config.yaml
n_kv_head: 2
activation: "relu"
attn_scale: 0.177
parallel_block: false
init: "orth"
optimizer: "soap_variant"
lr_head: 0.0108
decay_fraction: 1.0
batch_tokens: 32768
steps: 4459
Each number is 500 + 50 x the weight over its row's rms, rounded and kept within 0 to 999. Layers, rows and columns count from 0. Numbers have three digits each. The size before them is the row's rms in percent of the matrix's.

# layer 16 attention output (transposed), 64x96, rms 0.0834, rows 36-63, columns 0-95
079:476588481456567484483477478495534495464478434453577538547445505414569533552429437470458482524563471450443507472509461418536586552440430430504515537535605465533487541520543528413569402508505485474442463515588501457553489540482582512435444533595528498503573621454410467496483490476557563508
086:522486466524460580559496456434463488554433493485456566571559444554505517601550517590519447420478549462467538540469490503432379366471408529532452551455486487555447466521484503511469572497416464493445483479523487562528480415408500565431582500489478440438492480453508490520528390515484430520
071:474478530487441518546536478495531511525421518442538604444501421504480508452498575546401477457418452468523454554533436437564554541491459465444424416548443484566508505444599498485423466415485489548438534470566466465610439542489512432428494505500449576460488521462589550478450440519406461529
082:488462394496508481509429612541472523549561578547468520514529496579518541513513466486488441428510531485504507533446500370499447455502512418481522550586527448454482528473424503557510479547478399511575526441545440489504558483454455581471602518399514443415521457478482483535473407567407495420
077:547580446475618504581569503450548517483536588600529421541428474430457540512531519509454561506521512471409417486450484564559441515439430442513510528454479514590574519496471514545530474527556518472534528414550510485517550437405521507529488477459530507366461539614428510561502508514482504462
075:479481540468550483506452434516522402472528554567492486417426421463519518527505512490410491486526478453415441535440400528437561501587495385500533538523624582405525561531367488438549535492568495505478609551482534472512511447527560521514491500477432429492455535539511498556497549500531536540
075:552517526442487560540480409511418521552456504600451566466484486470460456526460415455466442489581413432509552429493535473525483503506496516459500476489501490491497537447596486518501360408447413501484459542566480444549476432567497498647526513507490539464548529512568390488429530573543512478
078:514387521482494528573455536483490463500609515479441468532486472504539472572504424508439552503501545524509463615520490475462536451505507462549501458488400545387539542517489374480542488521551447577482491512514390451470465433453572451423474497534469514403535468433473366479531553440479544553
068:597522433507479427580517601544514445599512546436465476566544494502498519462571556456479495563521505462480444486570455536526499581376417495525493542434488533512517577496489445570568424599473421565542506542455574424527575447555460544480597538454531491496478484498487466514534453450502451452
078:505441497490484500551462536489408520484434532514424493452433432439582413511530497515577494548579542535547491580557502476527476476477476446427504545536519623519528523507577522492517430552519601397506458532488492521404570440545538456472480533519416563493661512514514429520536558527450505456
069:530485514401506584434547463496496403527675558513484442403518527493418532585378392516454473621564464508504516531458488505531496470480524479483461507440480412465486515511421400484512483448481556452489511520625453504490466480539486521516460509523602526531476497507458530495486509473471517470
080:436474472543459456517488502461549640464488543492545417554476533432486598566544548544574567588524476452500494383530517468582419620415450487533441453495490487486511451496400538561580558540502489503576601472548447421483472500535528510504535462512480515447518521527518426511484459466464499450
077:470505549485486486440452498485486456534582485482387569545561519498461538565507517542387458531528550442508457484492585480480513497458475469429547550470504517605509457437466601537488624467490537556452519568499482575490551460421411424575485468528465413536516424408477477496481409536411514511
088:470550484487443460485502505536578453514501557482595549507458508530423491514569484491459510454500520413569535400523525356474570680556589479506442498476473472517485498452561592409558489437546431503409471418499558483546520494440534534472492486529542504508517512468477506539506479492406442458
091:530498558381470379520464437523565466525419480488531494464528513555471512612471478561532422418491569379488558504468603419580488476461516479536496496467450406487525534484463491503496590541533423557469460485608466537464523480505443490548516453537482614470524443504498584504559536528500520493
066:533560464517479412488452546406519485476524444506549520549441476458454546577451440553473447507568521569459510585440521450518495476505516480518491428486525408494574483575498492474604504367494433557553532491462472505409437552443478515454531492522457613494461497523402404496421550505548412519
067:473529478463519473469425455426549598576531449458564478449553519570473546507465581554462493525494418510639510491567584506482540480478547561518551506462454469397500473491495533424483400463517554483401510590499524506519490529556508494450557501532500356483493592419480478579473533511518481558
090:497531481498485497558537476431423512508496562559477487554552455501564493449485534467480439496551430510493546500516494504555490579394598510536585498464581576411528476504573576558570443581516443572439522494461440471487572569409574462623489498462459505453451490514536405487506451432526567547
082:504509523572450586400470491463529465512439480556499424517458480521449489473525551537533519558474582466489528482430420532482487459565481428501477500545470568538578500590473478517438567601500549463481481473432492485378582450482510554449547449577464463563466410458500344574502436487494477502
077:500439499427483483555464527451528430466538602463506495420477469413438451499514478507488516563479497457540434461530510457532539399447442574443506481498573566555402546447408503458490573460529549493463430498469445448567513443546513509546469461538543583515533498543360591628479492515464509492
075:444473503500474444536576479426508552518498487532521537464442417493475512462485495554518448460585468511455516556524498590543517484475546481464564426574506450529498482506628498465434530500503496492531498509446536419463616542496429450491460401469540533471437522615572407529534622531520635473
080:533597462507532502463367513485447460453491509398561514490466543503494538534570571444385517482546461560529533479424504535582504539449554558480517510495574572529418554581538484531438460542520511552583522548524508522476524493424554576546565388477454531522473551590528514548423542540518557464
085:497506594502501478544468466553547607570428362503514541534474606543504494461490463552570421506425540479412573484525457540584544500523553500452454519474482535476460445425638475479399563462549428519439530490514397458471464531501489452556547527506490440427485505514452512505464539554469520516
073:502456454504481459518536465521605416504539566441604451569442559542493532446526532510424595502509485477510456536470578472536504514472559502540534480492558418604505524453526423432429517541415516488510536578529539470445403530463482554527548464359546529525483530461526586544443473462547406488
068:483477520541439517612433522450460421513483451463527545553553444437557446567471468521451510419592543516465519501468550510426502593496535532551574480531444529561592516500466428461518512531558439507422518408466465487451544505549447530408544493448555523553411582559475531553506503493451389436
082:459415502531442455495475558420451441363482448489512434474489489463449532491512537496480577515506485531544475501418421483538457475556480499581481589621489513530505465463435513597489410525563542450444546580483490439396500442493469571432526454492520496354446530487529514552474492525470444524
085:590591552513402534508549483462626519572444546510530529467485457508470534513402499495571404581577493567445575472412516573485441440439503485502521548509460554459504526581547496486495481445526476448512456534409439447488494507508446480550422523596498486617468530471533513520483573551442520532
073:520533507468456525566484461492536500525499594509488438469532573526481494530508563547496382485497448487532440499466527463496526473569428441603501437600470552495558498464508427467565480459471575605486442525565522525561507499520602473492548463486546454400415444494552553425435551583548555392
# layer 16 attention value, 64x96, rms 0.0677, rows 37-63, columns 0-95
079:535483561446552488461494477497463563602430540506436540528404472547526457507460461469523508537414523494531560478505560500539556500527418560484397541518529532582583414414549555569479410457525435501522504544492543444441498493532446398499580377418493527543454537473535459482553515409513540510
067:518554446456576521562511457535546509444466454497527578503510490462508458510537513571526562477594527422399557518455465509513460509421516448525485553443483431408498516502524645465510459442462558501410533536418525499431560491505469554446588498477485483520520488553507513531434493361598584439
084:497529513459495443535517437411459550486424605524426470543470451494470526500465525454572502517539620541562574489469476535595532580598488565532467497563515549502446484491519413497473482526531505364575547516537538454417441454432476531458510416535471517529470503440502436491575504391553546491
076:546572510494498528514524576546440447496583467425435543508386534550430473497528587476510534554488556475598590488413479560530504555587532487583444531439537424485528460526471486524431545510530495468607431504497526461435480396487526470509500481503405543484505479591576442530499520578558439497
073:525536552488506459616458545483439416523523517430496451457506437539483507554492547451544540495443546421508388437481435435436560491486495555524451523492600560473504427526494490520487523418532576566586513499523527526482527530519508476531467544550369464512543477500547480648593580494430457488
070:580467475523360422483479501446457473477486504429572490581512409520445443423529517560503422520511507413430597517475489515549552440547538488562579544465512546495401483560508518460624455432494506539463499524540563579516598507493484458501527545485491564400506472568519538416503476490507518530
075:488479485545592505495483527503521531477445513557495530479471519500434617469375502484516621535467507498447481509590476512516618552602559561471498523431527535459436477506551444543605474500560567547490419404575417523521468425556572472498474502450406498571507440511515501527464481456450501490
070:439536467561482421502591462567469547473491596497441497542525548539571499532543526472526539573544566536570627585487391491565509484472587528512499570530466436403536513582440515511492521419606533459554455427537509509478415506466493465521467434423510582502437500486518482474545505459456490549
073:573529476593522453421439495480519435560456500477482545463501396479524472459499396533514532491543507418636407494558524514544536557496457476480582553541485479499375435504430523436538499488472476524557403478488407495439492550581438533502457482446438466468485498466538516532424472572420539534
068:438413560494414475512521499581400483530467513507477452464548487495521473455491499465499501449427468432424512423469550592448485594484555549479507526521541465515451476434610395533523590532497567586460519433425474500449467555533536464429455519467488533445559379571513590489470456528518490455
073:498523515526469448451528423563555461533558436480501445450527494410433468445421541462454532570487616597487516483445487483510543462463577413440449575499520480504553547522458491531546489618561509412607464589591484384503481497444475453493538428507500485458422488521484540478476547509504453547
072:504482480522518476508406546540533546494468482478525512551450503439572454520487453455538525403461486540498584475465529587531412503357472479483470572485504569493514488464521500509481469480527562503463580479559553427532473576503558501454526367545439565490528516533482426541565622529613437407
088:431474493449529444489472535436555497452480451475594546439447460498511484499588494492583469527555579540437619446502448504495468538486491511580551465461501417464523498466478510468483485569555549462445545505362489467542577524435437499568486532532459568442487545562576479469534616401566440489
084:380604550515577547508501444487433606557462500481542452508530433533500546449455501510536503489529493506440607430507464510453516540518406510462518452496523524538485505369503501441524547490514395520495488547487546463499645545587557593479486499457537522455468532513595438530534422542532526461
069:536512433523505524486570417534547501448510440447442483536552538579512533456525516424487538421381541545382476405493474532500453504596449593458481468588528462454515541546587479473415503581521543453478494499537528463465442452546487427607497525523501491399482445551605505487506509441524509513
069:568369524458409508550490478501515569421497506442458485522534446425484546541511499512557509547477511534486519474530547486466502529491500611603525501463476456535548607543496547432491539476526444636423636458448512476608590510576466486487552524481486453466541507486436466540498499459551431546
083:493484503506523419514463580582519377470477521425483487423487534499394498505525458581497487538559516562524477567448482513489524507571504538474383542472464541392485432569520426508461470464399434464570426506532545472568475505441444471615449450489476519456449522441457425475474495438566485555
087:538393461562601454522469564536510503510509461518574439538460516537605554559515447501509477440450524541516428510522480464531415572516528527502484528566559506565521551504493570540589516409450484437506443511538377468448478558524468490503500364448462473444474469548478524477543555546416385505
080:475502547488465514496550493632518497563535503486525474498507462470531496501486511610524515521498497494462592494516538503393570505436481447501597540554531492441451370451507519445501504552541577489530467383471505457408607553528542443496454463576451410617524582495459498481498492579492521425
077:568546549550498553480541517590433407551467566605541474493525503515484516498564478510482517471525441530432430517403473532556386481457471494544476472534423555439472497674471511591513446488441467473535501469483520578518539437571558556567559613512467472423483485470517527516476524556494500496
079:470506465444498454466478394566373480505437479533419503535460548541538441500540566604484437423522572556487451400551494556451452458549543396517515497546463489501522435535443471406430447492455464532633488513497491546518498510482428476552563457542433494488427526510441463486542503436499429517
077:490573433549587484505448440511488529486496461502622476507576550572498454470482503555388521456501443494495530518456510490517444456485393526535493347406488425569463601482504499532529439473494493494482488511489520424480545446458530529581600505504423427467525554475448438518467471429458589525
070:502455474399467526497548482540553566415451485519488501470467488429541415548544484556609530502542483560403538483490501533507550488551465520473468472482543399460619558585430547480455613526527411444517505458471487571460539550459456567460527551555451611557485530531500461502477455432573457534
070:405522509458512535477495520513541481523396449477428528452397552473605505490628490469615467561463500516547475512425480397473496448553473556475471432530446516551493384557502494561519487457620493456528469526507494438521450560486565452535511480534417536519487480522576481425505518416557532545
077:469473399562481369559540467490489476522470521550439488455479463412520545574499505490475539520486473500527485404531516504541513491575597491468417526563538439566487406498552517589524494483466477400539467446568534428527569573466470488460574506524456368561501517523577453596477459552479491537
080:548480489506547496490520473538557462529540476549500447512579478512595483491625534472440428495333476406484480528546475528513576489522492550537503440590475469510429509556492521522519510427452480522485523552450475538516503483558508527635468416446627507429578457546509491484472499582446430553
079:508522536493497446536561455521484513603476414387539507499454445470447583407464550517497484459520559473454614444455431473470539541549542530560451550341505484491510467536502443467558508481544561495505557499435494601506486484521501570402524485506522417559592493411554488515563517463538460488
# layer 16 MLP up, 768x96, rms 0.0962, rows 0-44, columns 0-95
098:520464516607350492467497470531581503503588520468459410513603593477562470553543476487575476472482499455472454532468609498546524544528516522481424570523482431492536500625515517451466486575490567557456454491462566468491542587548466435482532521566556505517484433521500491539473574443543576498
101:607509551551468496495557504478412509446588566449601472445512450459459525522522536486541525445587461456505363565538508468552591418510482441527557458530484497492432441569450512487431570479479491487556511493496542510518507504507452583557421428493462407538550558538513418549512411428453487509
101:520463484505404498531504507512514489526535540500492529473553447462572466483539480472507533540575408493514481486564589513503447441453509437512413648515548564476422561468537488413613610532491524476511493454522575593497422502439426448516555531368515501504485532545595456497432465512461487532
103:529482475631469500483627505425583559490575495482432514528508478518626588527444482522475486493566480494528359428518557514415542536565457485453526477545443460515580577552457479440506487528465454547492532477504517509513517489429518511466516496440486550463432576569592470555443479570462507540
098:629455460545443476481499510565496468516575507477470360456522553590535589466507523539500469545542453464487467456572483470551534464526468421466472517486563477443493477515484574538499499497558466521488473549493596613454403568501496556559495479518547523420446588517388521604562520530554473505
093:490509468422418515554501588484590470415550483478500555471539590492481391387571584534533446449497518488566547518466558509547503468530532425501374570568530507545493520546518548573477525515487577530543466480484562509445526480454530538539442478547578470574376485513499494573440533529494524559
096:386520528531543538530523459470591531530510468451515390467520535499497485545471385505447571537512464502505478386426563567531499461475460441505535610586496517447551491469508454495479571453524559549554519517527496477541445557489446474385559382552498506424511587453538472473554463464501470586
083:498500483377499535530493462512597427497538471497501628499592436518456593565399501511550450433574563503423439500474438589498488440516542493537450492516525545432469496467423536483472526592457524549412478570577478483540522534444490488446524479534544542422592569544534546528465533473457531493
093:496437433569548448488484571497493491495438513469490522569469388541395534510491543548446522535577594549469498518571473524571526452434494474448506490424442542570617612505484499512441504516487614404487443530616566449494517498472565453407503481489498502462494479556513496443487530451440447479
099:477401453441523510436546483492518488522425526482495516505528448443382456524458440448489617513553532503492528497540507481636542492575606474547528557435541498515484520442492527489480534478613513514387441449522492488440458559542448576399548427491601549556515472501528497491525519467499482397
098:595482504543446505597562489508447535498490588505519552398421520545431549471462567425520481437474532540501455566540462480585607452555431547570527496520471499487423570616452421518520485496492459443519518500481539506480463445519535575518541536421562593462461555443496436511518546502520468399
100:422491501567411483581491499650494436523537516528496487497572462531495623506471444410464426496425575546521501533472489547507605553530500476505504448459499461565528475488494487498422490515540570430490522572507595505531484537564557575452497538557512559456534508403455488475507546493557410400
102:507500548587514402541558486563440545483561467536500464364473484582509534614561512547546560470442539471474480416456518572487531500476596496532445499413484538453454543487558470441493505494452445537533538550545422477550413470485561532480557375507512514514502498507420503462441490586558429543
078:472495529539534489498470490486627537512520531543471448509546469493531508450528521446572477550462448563479616463554536486473467508567531517466464541540442481414546615509494419559498468511559543583359530507511383493530537569403409557487438567470557537576454551525486528476526477504590533501
104:524491473497562497512536472526547525525472506378530471460626488455543506523457462563470614559444507487511586497501511516414548478476489478514511428428531366467420441437417442455466521461480482522493538552614549434510431416542521511592523426578522474536448457582474481490508512477492437464
098:518359430459495431408493553465552582497466519438574527514410455481499556498468540555464533473573494470507621492536439515491519501495459514427480576352499403524475468532523473583461525572483470515493550421505481566433512561458415495489483567499518408441482479490494513569490529520512430531
088:557555428395513418458505427522489442481470529531518559510542518511416465481482532448492577432561528415502503523570500544565471611495509447483583536581460552548528604478546452546479465505474471569540524456534506498500466533485430501446655476540573496529488619561487502518430462454469546539
100:532510542354510563459485494521462583419425474498503524416497499500478491510493616424497564445486494403489480531475618492558521464509472534551500621454499414578474559495471453458528504553452553537418505583453530443479566482529422514433570431548533487528535587495504456500519525478487573483
098:516537517516601495519496478562556443533379555465579487481588541465436430436529544463519495467492561489473517451545543474517470467503473529439535484467485421602536592573471493413561479546499508511443453465492598505477413470447459508519520451484491641484561627510561467544498418459527534468
100:529432510496434535566515497523575444530560506468530505470528440485515362493364488577457497522546394494489550529505496509383494497488518567525392525509578469495451480463589436571530599526598491530455581531455545474449562522561588487519501463494530434482544546459488519495512477482450590492
109:465387553595486450569556517499487522493473525560502552495511622508472520489443486494534471531615456539522419523448517508547416527573487516551385512515475485551430559452462496469525538585422522450371470535517456487403455426564457552421440469564575513501436490448469488525513473525484510486
100:483495594473497452528484514495489507456575477477465522486487423488388557565465536506511442536480495455542429583474485554442526533489533550522488490519484523548512555487457473569536437511382544480375447507558449580438507563486399485520466456420499518435455460509462376598511502485372431455
104:551517590535517462460551464508584516526573512452523425565443448555479464531498545504544489564448572464549498495553477472500520547462469491555498552458610429453516484525485490403351457523487556446544504517516489505396542428486496607506569484482509433460515492573384512557571430463423525538
090:587593519527472549596483502481500451471512497522449543551526449417524515476395563352541526514558501479549486565453499510455431474459520553568435496522401493446535498557534463481451468492506524591566560571591509535559487378507593536510504402507446554487478497478431473481541493511498571484
101:629495507509539513558452564524556463506537498506457469547555431516547555454569513569560453624550468551503466571577561427483525454567548426511494480447522576513591522411550484555450463448546518451520409476413591531521509490513531435483502407491548525483490523541528533489453403456506562464
119:515494464506446542444609499530526538545405530442411498506454480537534505487553453517545529513513485442534528551503515458475523441523514513477564545509545499435406554613489467447498555562495465541560413549550499592516480480494430513560510459369645555499426484443527450480440557500615469525
100:523573471470489511493464519527390547562499443411579515396543453533520514469469529467438516469507374578459586493537495497517587477464476381474467494564544481461524488486560481513469587497515519428532449471533490495431478513539397495548459491487517455543564621566574556495409530573540447505
103:489525589587501582540454541585559436498435499449517457428493460507463556480527422529455484504422508455473575469480492433450466487536490530446461484575578469547533490528542396518519557583490568581568543510505466612407556541486545436404529567494498547515507474464511549593533497429564462537
098:385470535506449415523435497509538462541581559592483489432470529498595522443460553445470484535596450467544484496510517503524554457472502456465498500487536538517505462540536537549547500495459510529456457407572552509557455554490390571405523514421442580488472619509506533551477504619502602475
096:504505458505440542431498537541509523489444453542527593482445450529469530558417486494453516480450485447606503538577559480491422528586552530539467503509536472526464488479516434442363608597420588588486441465546538542514448502528551468516572516560520500509510450472597487406517522524546577433
104:456553523503486493533442560541483433480473443539536532578546483531574508590493463491497473510492473522520472498458516507438503463558618503467503442442471458474495475516549422518520533516498493461584548526519519512519577410491472430555472453456670543455526520509388480479618531500614438369
093:456548454498621540418628540483520469502548501489512431526497478469417480515585435531518480460480476547509545479514518413486476553590507482518375468547452465406426637467487453516489512465435499526477550556527588549412401519443442508484515520507499417536548499502521452486474536562493544561
102:510470549497525557575499455559612453363483452468392583532551504644586498490578479487513454525510510473521526494543565484523475488475468485521534558478377493511470494450519568480496530607415560502527520513491602548468496598464476491594524495531521500551467515515498565485494446490595534476
108:520521480582490480452515517423531419497563556423516518541503544552527418475449471506573525442597463475584498463575441516537530494536515469436494408443489447436521492492476527504457433564576469528619505563563519599525490482530452470488573489591518521377491474444500540483475629542475434526
086:450471469526563585448583485556544411515449490536471574518521455515527455455486497468496512578576581498532488507520543571488589443502504480533543483525577497517514483499509514554526430480539462468513452407498541559459477366507450461462583412436451421488578508534507550419386421477455580431
104:518512440550541518471546545595537584555526540413465519426433493504509464518481558424441502474467483540456592419546498416456533559502508441418532503481445467457567513451546533417526485545437481568410518574425609566514555560518574493510526477603542521542503535426474446484480475512595485535
103:500553507430504460558455562511476465454608472485426550424565510480564492554450425486468453522434511467520423523387534455501619555492463609499478492604453479476463520541543487507445495474472489480502425470557536463428482524467594538497513455523380562509572449517496389499494563433519478549
109:444508511392508523511589491470549497485558526495506507524551500617469480466520468515480512544507478474503582480456475569535521447452585593561500548461516455452518515501532532403542540512531508493541473523545568530493410535548605527537551476543423532461557593541572507377567472645568509564
095:491480458501495610476583484520458577489562467450536509423495462544357469526548478495471616479477529476470511580466486475489479547449518486494498472622568498505493534545457571426438505540558529527554545371574529436420501533432445573516552511468457540521446447496567483549570483492487463593
097:405529534501536485529496532466547550551488486494448598522603520469563514541491423488493505528438396541529501505482537587550556464497471483436515488554505499546414508542605487483539583559532405439365520568510528473545521533460560459462588463574518541508412426545481550505469596442496455545
100:552482443487476416521439536558483463550489519544467414503425536562455498442452415480499556520483471469575479521508502466481486493549493587531575517369443556569575553480534497446585498529486492580544474464519484527505508510599334549459450446489462477490457528517488578598555460524500569425
096:433502466495483475504560489545498517476601503467526585485539499503516494474574424530391566423509561443502451494558501532485484465375569676486481561533557461378579515545501472515501500655542565535547490475512548512532513487541549552522517467476489498530427539470530441549473452472480520544
106:553478470486455466502495524541471528499488453474486576516450552570440478605605540485547485547459424580519510475573451496437438486462562453592471497586444484583499495543569379482562479466507498464484537508459448380400506523536550514526449442536547549543543600486512460515527534518416600480
084:541496584504481491449578546558540622428498508512489448436445553522469536497543517520491566590553494436451494475588471522454447486444558465458503545502506424500472511480462407517513405481480447479498479505512483439506433576433400611539472445625577474487504594575410489446500464511528492482
092:505400558524465539582475394492504483469559525422491488506561467581620503541535441432502451447407565459419511454496519553542515438525491542485500479562584513516488551504530555468468536622461530502616521530544558611439443460531472507463489515459495443469455493508475527552495513502536531369
# layer 16 MLP down (transposed), 768x96, rms 0.0962, rows 0-44, columns 0-95
082:518471420527588494446487513541395403474523512560461523474457476422435501420505551396476496512416483453492526607515397470411411491454523455475526408497475543433475537460505490428498510487539534536489553459531412499557461517457601463494490406553527517474446567575486506429472477446502555447
106:593373497517552517434518535509487507511589525518513453545501553425418553531509468504487617487505511461529539524539422509515581494477457408485509557372521479485507487476549479442427527441486452527599510458522524424504519543538500497482460520509508444586637499561510581524484564444527418411
103:526390510474545511521501555436563567556518530470539509482498493568477455492496487522550479480601486487508466411517387464451562495578406439514477502504484539414452474504501607569456551589563538468428494457549462477493441577514571505566534557473531589371506526485478504528512494460520610571
100:449590498552504520527377498542541494488426528552535454567543410495448484544469571565444451544490453594461519508405547426458481453466474538518430544520563517571467431412573393504507547511535458478505607486403368483438506517474434473515449516478523562528506527555529495548513488524521488465
096:538547545463563436546431548506485549496487439485488408476479488570553541584452524467555431419466463456453467547432381443542472541515530527546517578511420457548520554504537406485518518537490496445474460452466485521567598461468470528538459627503481570544467485461439572415485452469535441403
082:494510541515525447499510497490449403533401494502496439500511447525484377451450474465394482492500516462539488516532471415454506505565486427500580549570511456444475540403497382547418528585528522477496483361529494550483453523484499565460435496545370584492467528512466444457528563474483441450
105:497559499485633433496504449458461499555501395523407629478510480529500497508548448553555437565522487584476518424435430468518466462482498476438470584551549468548517518492471496486538475469551461484582452390447471408444600454504454537524463558492433541518558520487539561392533475476500457527
098:526417572527458459446525477504495503548381518529498378452407579435549424410533516449525513492448505628546499489491493561516500536511463524436532483508450468622594503598481463479472444438511522446480499528494510531486530459547525529497525520498485466439430529451437426538446368495467555469
093:573587583515482435396497555581521455466514509499468550520548490618514444463539449513453456438451513453564563545421574437522482535554565464527474494520497482561567472442550504456549550586530462502510655470459434487437472405544476526487500428497464520474524442526434532557550429504487464473
101:471509471494602512506512518460576533564426458483494413483558475439491475477608561574483547500465471517464495545414503508424495523582497476524422531495505479457497435487589484499480408600588501414438581531564524478571458411489532556542421477490597446481530500515541533435488426419523487425
111:562628519600576510424537444480542467414491462449393520473431506526538524389560473561531461520520525503439468477418432475484507524492543581494478579454511511480404461566504498500481512539544464410491429451504527466540438469539542515471453590478429608537544492482510508606455454461512520478
095:553484416516452502506458541533543378506401557475456539449504516459419515432550528505548498559439456463511471519409495503494555474547467493468468553514581541552513434468418492552427539410540501486473566499491484447448559515523560464425441505577542454392586520465450501628536518467432458568
107:519505482541501501503548499570409533477389370569481508509499540435528557477446497479547518466505488577533574478370470466460488483415530573550501464522532438454427465406477511462560498541506416476505512464481515506539512629556534546587495582446496479445448431565506476470519424414486456552
077:502499533500502550429511460427491569492487465388427452497476530577481438491505503600470530482443435437502501445541436549515517449485459564461459452537416468468520425411506505404475523509566482548576460468471524511543504458492489487487458512652587563507540551499529551378543444395493570478
101:483562497422541505500464549543451493480443559483380568539589549486491500505482410441465449555433510503533567554396464472506512428540474547599481507558467457461400494504512502476559563524523501545556578487486463429558430493399531483493553418492536498476524490510560461506610370526502522440
084:449602508544613452578584391508454433501482453489617526523527480468477484516568511450492513537576431419484414544457437512472508500406550515546495538534433457558553549569521532585507547458528486537522588417546435482480497502526511476490575536564398516520436542542509519472555556494460522537
092:570465502552491572485506614462454505535506454485591467529496541442495451532546568480543397534525554515555549505471422456386554494474520548499480546459487544500511533555568451539469451428381579486491536525483489489397471535504515461543482560455415419507513471536576503487442569512655463498
097:511532530415490505409483565488511526558438443504430505433529434484515435446496433550438508404408448498547484425433552437509514473523454440502463507445563600407555496433442484489560568469474445473396567528399526467524492545454558517484553564444573575493511501500499570539492485594511534512
094:516493539535394556492534545433593503500474514497442527536531571582463623559436497567517547539549519613485574474518589499554454470507494514552378506479459588498539450551447506491441512461513530574539467486483452503396563495516545497517497529461544475564534544480457462536517585507503554638
096:492476443539466428520523513619483433469501374529519558506454457476574468525493437463491462504493443467546601602513457472592565470520576391590484557552539374548581465441548534448511466444478528543486547465512540507422512493553552584534546431510489475478556521475515515491498472488413473491
136:484508527462533505522443458518611508477464481550550466439489505405535452464495462484556439594564454447532524494487430525498512573472483547477461614456442507498519423455501389511567460546562428509497458604564485492436503584493472569537350467501535528555532534481452558527443479496576530410
095:521573456423503431511501404562494542536503464554473532501476456520588497532442462404521554477520525560558447419514485592493500503399453462428473496429407401544587508478474475563479514537455478458500460527447426540509557510521551483554423559391426448514507502458476567552517407466567450475
111:474437553561453485586495555517501510514537502404509376505559468429480502524446438495544478515641505461494560503423528557439455492416408491431486503542556442448485468474488434515497521536455485395518541524547531461553553570422558476460491505391487594399490470485461444451485464481525483559
101:400565466539454473423557492433439626518507563524555473448475530518606486422476494544460496516477545451472491530489479388598503518579507465439559465508492500588488499580534526510526463569457453521536406520534476594465488596579555436443490572501485468516545537481504515411536461421449486507
089:400561546533461474513528548480494427442476478520506575480495586534461507520505531485398525483490519434514546555379668449562466560438534464590465572532392417528478537526479559484502406407504464506500509568506464550454547523474458477499533481403468504559523470542566513522550544497528544507
133:518553554415558486475497436485434437498467516442409549434572569419531549491544541497503547474572552507469555483491551538537510550489489492552445516551505394531460410474515455573450526509451513496561547561438486486474677525504600524546465441477526526542514468467502549594547441453564438462
085:551526406475452436499600526424495521600519524473494537443488445505485440505536505582331492513428502497428552558459505471548477516495454527490503572461475516490400550503483529560486511477491451452453490472518390571590511490585466458511587515540457411519564582440576486466558445505540480512
100:531422538548426484480519535518422497444408536513459536595557566484437512525458508602515578520512542449500462448586448445515487423536440509454496504500525497443551458477410552477568425565454475608514573530480484513430502567551399442492558469581495461455570511556591587521524475489476524496
088:539519536500578479500449577474536495519471477453511493473539526517456491505504523506528534523435538518470553553505504493434491477482486525373430433482572473407439442567463443535530397516472429481504472576602419479427507512500599451502515458463503458464532586510488504400482411434400388607
095:414563504551502506484401462528543535438397435528464554511600512486552498506565528496419474491539444519496533557453474458608532473501463485487530521553453579554420556436458490458616535454455514484556506450509476496501513421446626495535538553460479571502509466489530527548470477355573448517
089:493475512544471513506545452464516491511495497490511515501527577450497458527502444513470518491491485583469515423507490517540509506454397453517422530533552465552503489513482430555493477453546473630474523534532391596646457649584476524540524551409494445478474527427564453609515441447412544506
086:457513504422495517451457476440607509526510538528458582512556539476516507482482408535536471585441488540475468424358470498570536494540529578520476560526595492543468465511435460475399542509505455436418540542532388574473488550429505462593490464404454598511510478470483477483539440525478438502
103:387479510505486506487408523433581540581488551413465460538449551591525478490502405451526456415505401505385559580494440507466581440510498447520452546564476416571507476402542539542468504454523468463527513457430520425545472527537508497548514485462464586493553417540505453501519530451451471536
120:584495489551490545497545454470466540522505449550556577545456516469497536436567491595536414429464520449573472432464542558475463474630471618437460532499534481581522498564493559481411441488389445470545476480461438499518460454505516511590483516411515576541481477490572515468519450469447531593
092:525546512486487413541519448552433490461494527433471558445511634541481548476543435527523467532541524461499403575441514496434475610473589548528481513454453453517407511479478511486514425503521510532504469476589462468462468558522437579501495556602444480567454465572585574474448571470465527609
095:492502554509472477579495501523454475459465466490538481471514458480431496561567503505518490514573483465426686462518441610387448523484478490485473519522426473549457441436527355486567485500546528501528473416471435462504462462557451464576451474531481543485508504609550536411512477477485509603
086:536406393495398501473472582530468574479490420465435516467495586599450460533503564420511473488543552465478501539488501487568416566577480400550484414465427539521550446469459495561620496447539560522443481515507509536528545538473518497468534467528594491477478416450522455494514422456575482511
118:540552518444483427391420465526429490582502469594473547506507573494540486516518520484489520527449477466535508544425537498466484526455592487597508429589603504480591499458448519427446503561480439511537491459542539521433564442471486453373531560516563544488511476558508539518433594473580425537
091:527522409599565495535519478547575546513521523440486512483559514484601461470439518496511594573565481495525542416613479558500599450489546550455523549452552531507544515606547549421480511493477448433521465494503590602535499542461480440489522607477486470403603501471542563510473473485526506537
101:476478507425421425530444454485581486392526516537493466554536499442496530626468579482577542579461591495526513566498504512520524561536492474372557500439507519402476501481438432521554508467415553513558494496493427575420503495405470568470540501441546477465553498548453464538584559475474531492
099:469431519498570532498500593475509543419622517447539470482551467406504487522508577528421500458500536523488431491434461555512458518435599465464502542580496535529441513558468519539553484485403470413553562523454461541394455447416562497518438528433508463577474528523435459417414520461493525432
102:597565428530464516433601496496606490502542539500414493536533537580524531490639541511558512470450641562423460536479503502502463497544486481534480508583529473572459535408474509556446524446450456583542408441457531476396549424508491460519545528538498517476523562496495466465459522450487475469
097:457488496463567478513524445579497503531547583573441560511469516496526553514466436559470531430514484458395445418583375488502421504449565441491474525482510476523462485463535513513432561508468502545436501514484439550587590528513592489468451638554495611484538448483569455523545501438465568495
091:557422473538491522562454429503471507535493564552484421492511599541575416511540595506464457445516505471567495481512478485488533516506435554621523505492395558360471547416502467484514478504539513486498559398443557450499459504570439442438592484504514487411428424448519502499576496470510470544
105:461459490471424496583406476534540521573567518522477516514515489508513465543511415537465527501496527531433571531538458554454431515436457478399412494492508579497462512456575531476455449576577442522462508542475504508542401408448462550551570489485591520539544395576458438552460582392491523537